python train.py --n_layer=8 --d_model=256 --d_mlp=896 --activation="tanh_gelu" --bias="all" --tie_embeddings=true --init="normal" --init_std_up=0.0381 --lr_head=0.00715 --grad_clip=1.0 --final_lr_fraction=0.0 --steps=5675 --dataset="wikipedia_en"
Each number is 128 + 24 x the weight over its row's rms, rounded and kept within 0 to 255. Layers, rows and columns count from 0. Numbers have three digits each. The size before them is the row's rms in percent of the matrix's.

# up: layer 3 MLP up, 896x256, rms 0.0539, rows 869-895, columns 192-255
# down: layer 3 MLP down (transposed), 896x256, rms 0.0504, rows 869-895, columns 192-255
up869 111:069128146154112147109167163126125178161107116128162146148118113150166139129134162107116138136116088126133075162139148126134112066105145100126121109106142123096082130117160175089112130161140123
down869 112:099151088112114155089112152136086145112076169088142152103134123144122153147179102150144157174093125107139149185127111124126140140122143114134115155125154093130107086148131165161152112103121135
up870 096:141089103147106142092112106156117104115178149151123144106104108149124151125110141163126096123145128115122128104104130156161131151129106112153152135136163107148109113112130132114145127142122135
down870 096:100148127091113115109170144107114117127112136131142108124105166142174135147126159098128143127160117110142124105133164105103138105112168132106124116139132101095163135137132125141130124124134101
up871 099:141169119117128113148131102130174111170115137154096174105112132129162134120140148110134130126150126174088129128121173157135118116138141120113141129182122132120158142136142095100127111139115116
down871 091:128103113132138101103127147128113121158166163158178093123120131137117124150105165116124150116137139133124138174104094117126163119121109129124101126104140136134090125113117136180112101132111088
up872 092:163076180161111095162131104173118121105113161149160156111086149102158177173150134136134136110122107135112104125125118075105135127169110114149089118094129136080075120114140125112134140175164144
down872 095:157152184078122174068107099154117124159133106061149120135112100077131098100089116098158129153116126095093143153135103155131121106098132122137128119116079097136159123134070127128150081160132151
up873 089:162141148121105094104092184170148103111132119132138128084145160150155149144121103186090144139121113104181111130114107102140120146179151108158108134086178129145136149148115083136108057139137152
down873 088:115174125135129173162099147105089147177148145150150116154147096103148142154104122144139105095131145134086152160107107128134132124102149137146144133140107152116185122116157174118101126133085143
up874 106:123086109155191092111190148173150139151121076097161116132119148156143149156149087168135106094133118119140131127159126088148144139191141137088080127153150142165150119173141150098119110083123127
down874 107:138117113130102163127147128106172158129107121079141146166139100075152104137137117139111129104111117135150114138198134133115106127135121144131099122151125143160144117111096093103142139165137104
up875 116:165113104152146161110136133127143126149152116091143097167140150105098124160121160167093138115139149119162142141147089176177125139173134138128120107134061095147160127158151142134155144155149136
down875 125:139121106102151143112112122122157095131140114108146144130112160101096172139154122140097098114103148098126128116089125143164136151158144145083123134144139098135118140107129131155116098123164145
up876 103:130168155096146121144102100135153111115155138106072157095113122149140115155108148142172128115137150184144119102106103115146171147094170146140113110123152111134097164148135122135145113096108157
down876 102:151122116170085151132108149129104156146129142110111135147135155142120128120106157144136112170151140129103104100132089117115131092123138178107101075139176140164102146148095098122109145169082159
up877 100:131092126107166131126111123165108151130129138153117155142060131146105127157162121155136104155059129109133147114131117116144107122111114118095128101190147117100158075144117102156117125073142092
down877 099:102125162159142108123091166127156133111135142123134096153137162099121091082138122147157145138097103116145107152131116126102108133123116162139117152098151124100125124197129161115143145136144133
up878 094:114082140108091143171132149112174135131063136118125130142114090096146132164136124117104126139114118134155136138116162177159073141145113090093136160159139133162094134146137129133140104113131117
down878 100:153105147199118143143170148140146106159154109148152144138119135112125120089136122099106135131166167135101114108095091142100143147116147148125116124148148105121153136109100134127088151134151103
up879 098:157158114148172131110109132132155133124163155111142145132178158116156108133106154139157101127137140124167143136127134113149131124102137168133108182115081153096169081149094100092138118098123121
down879 093:139148173141139135169163121156106150142134139147136142130133148154110158104159092125126124171110136095068115163128138147108105088139101129166140130110151089126100139133114180133105089185113166
up880 100:143162119141136140127119109152128111142163148134176122107123081117134133151137122158095166145122158107193105127109127129098144128154115156137140091142173108120108100120147125115125149137056141
down880 098:112129108142096149129148167124172138169125102134121147112109150117126125134135109105160113118129148113106176111102112156161090095088136153109164197120150145113098134101138148136127125122132104
up881 100:135109124174148127173131125161160105097196182140120112120119110108125105145119132113114111170120140131103113106103098123151075079133129148159112133154102153177126087138136134173089113116170118
down881 100:108127110125093111146144145143096123141144142067127134166167118105123151120137159112091071123136134160111117156146148115133153107142155123136105147130118105103108144096112141133081115154169093
up882 097:131094134114122158124166136130133143145156156163131080135105058147129169150126151126129127165153139150114163124136142130145139171147140110137131114125129136115138081122142121119104131102134110
down882 095:124164140094133146136083138119115118148123141188078100117092134102085115117142142156155151155169113089151111155095144113138126128108160129103093125125118136103165182123137151154123094133120087
up883 100:115164083163095097100160153133146066093124147121181090144097099123115174122110155148120142112088140142132175131113112136131161119153111133115140130115102166161115149152110121137161138106159124
down883 099:132132155117097152159125155111106138130103110116134110090134133134112115139176141151152177110168109130129127208142143114158105082143108175157105111098147133137140116132109112103140157168122126
up884 107:110129178128127130124150092143145144124105147130156142116085107122092074135144125118147126133164123134080113064112120136096149136160167118188139113104113120136088137169094115145152098116162118
down884 103:151115146128074168140165148102133081136114119095131101146113118196109179173120124126124129119113133147181109121117129112123129117118068153149111118145106127117117127113103121119121102080128163
up885 095:103111142163114120130131105138119093116128112123135128144171157121107088137123165141088133134136169139092124137133139127140166118158130113140197122132140148138104135099098165129118121105129149
down885 096:130137107075100153115144150173077156149128137172117118113109101131046135147133117145126114120107093155104115153114141148087112133127152113146138144131117162100122110157097146142162087135107120
up886 115:129155129129130131127098140109108100137122130180114144175146121134153174115151112134122116064127090121089124137148077128146160146166134131171146097109104132093108100097152142127160134177101126
down886 111:138134115165143146099128065104088145162120123135110142160135162176161121131108099139121099108130147127142097120170149123111115141135105163114124130093115132124110093108114129142144115132127116
up887 103:147124131116110119144113128149141088096131157132149112110152141121147116130124157120158133116133116124122124088102105123119194161128088173093161149123129117117149150160095114119162173140168082
down887 107:142082142150104151136110184076125147106131073134109079105120111121156153149086131153139137120114153128181158114108127130168130084142153081113152152139140121112125138148092138166118086130121115
up888 104:130097129179123142133186120146170075073132157149142174106109152093114105097126151123160121103130148105123154097093149192149122135121127119123155113084135131181151117171130105133095112091126104
down888 101:109150122147133132127127099081175169118146110094151113135134132120138132111146141100151110184112101101142123160106132164086149109108149152133128125183131126119111163143119152118156150153132095
up889 097:152157113146127106137147128158126180156116123110166156100129142104093119206141108137094143113135130111139134134126140136120152111119127169139159123124132121142135115133141107112143113124141124
down889 093:114097160106110107127171123132104091124138148138136117120116092148153096131165130116122136124091101148102155084158150141093072143166098140151117082138131118091099108115138120139129165117116178
up890 091:123149122146096092108112126097176114122134131147132057149115156106139120204172101116150137121115114169148142097134104097167112087121139137111082115151131117116166143140066168152146141095174134
down890 089:146107129139159180156146073132128125151134102111114189125149076091143128082085132163152123133154129119121145114097129138102123162152083130129159127138116125104136129145131092117093150134105092
up891 099:155139130159160138118137131150123098095113168135119129096107119163154151138156138129110121126113156155174135136100121156113151130178137141102129115103122098121121156085093132129125109136114128
down891 112:108104159133115118098144109162153147154135122102153148107117119149127144152160108156175120090128138105144130163137102125119096180129130095115127134146108112115117102105133127151121147156147112
up892 096:144119129131070130164170146089116121097111154120122110093132100160173138116138129107151147141192133161144101143119110134171155147144139104126110134102183127161152125109109105140126125107150116
down892 099:102127124108139117095116114126076125159114112084116120114159144144105134121131129141133102121115127103156123151135138161131113148118135161146116118156106149118134146102159144147116109157142105
up893 108:107116127137162096121143112167149140146118107097104165150121128141129116151148106129151117198070146093122118170119127106165167164152108127111159104123157129114112091129118116120156113119105126
down893 115:147137106110115119134172085125117093161134137157161119123132129135125151143130176135103136093177160147164137129126132125074105142139121141141133116147141157130130094144106150083147120104139117
up894 096:120107150143101127100166145182164111133139116111102152102141140159160172086124132136099118118117091140131098129107136169171134113125104136113133136140109127107176193163189153125119122135138109
down894 088:170131140137142115106160083144098124150104163170102132137143115131110114152119159123115133125140151084130116126143093074094125152102118144128114123123171121079124097109125142149148099162113138
up895 106:109094102093113122106144138166157108141124158143122129114104166108113143125113110132143140132148099109154173122167111096124167166118104108114073136104112139115100133132114154096153122137154105
down895 110:131081145161125121160116115127135117147134092144160096121158119121146102139084165146102125117145139170136106131090125154122133147142133134116148143140140104123090113150114109078121174064127129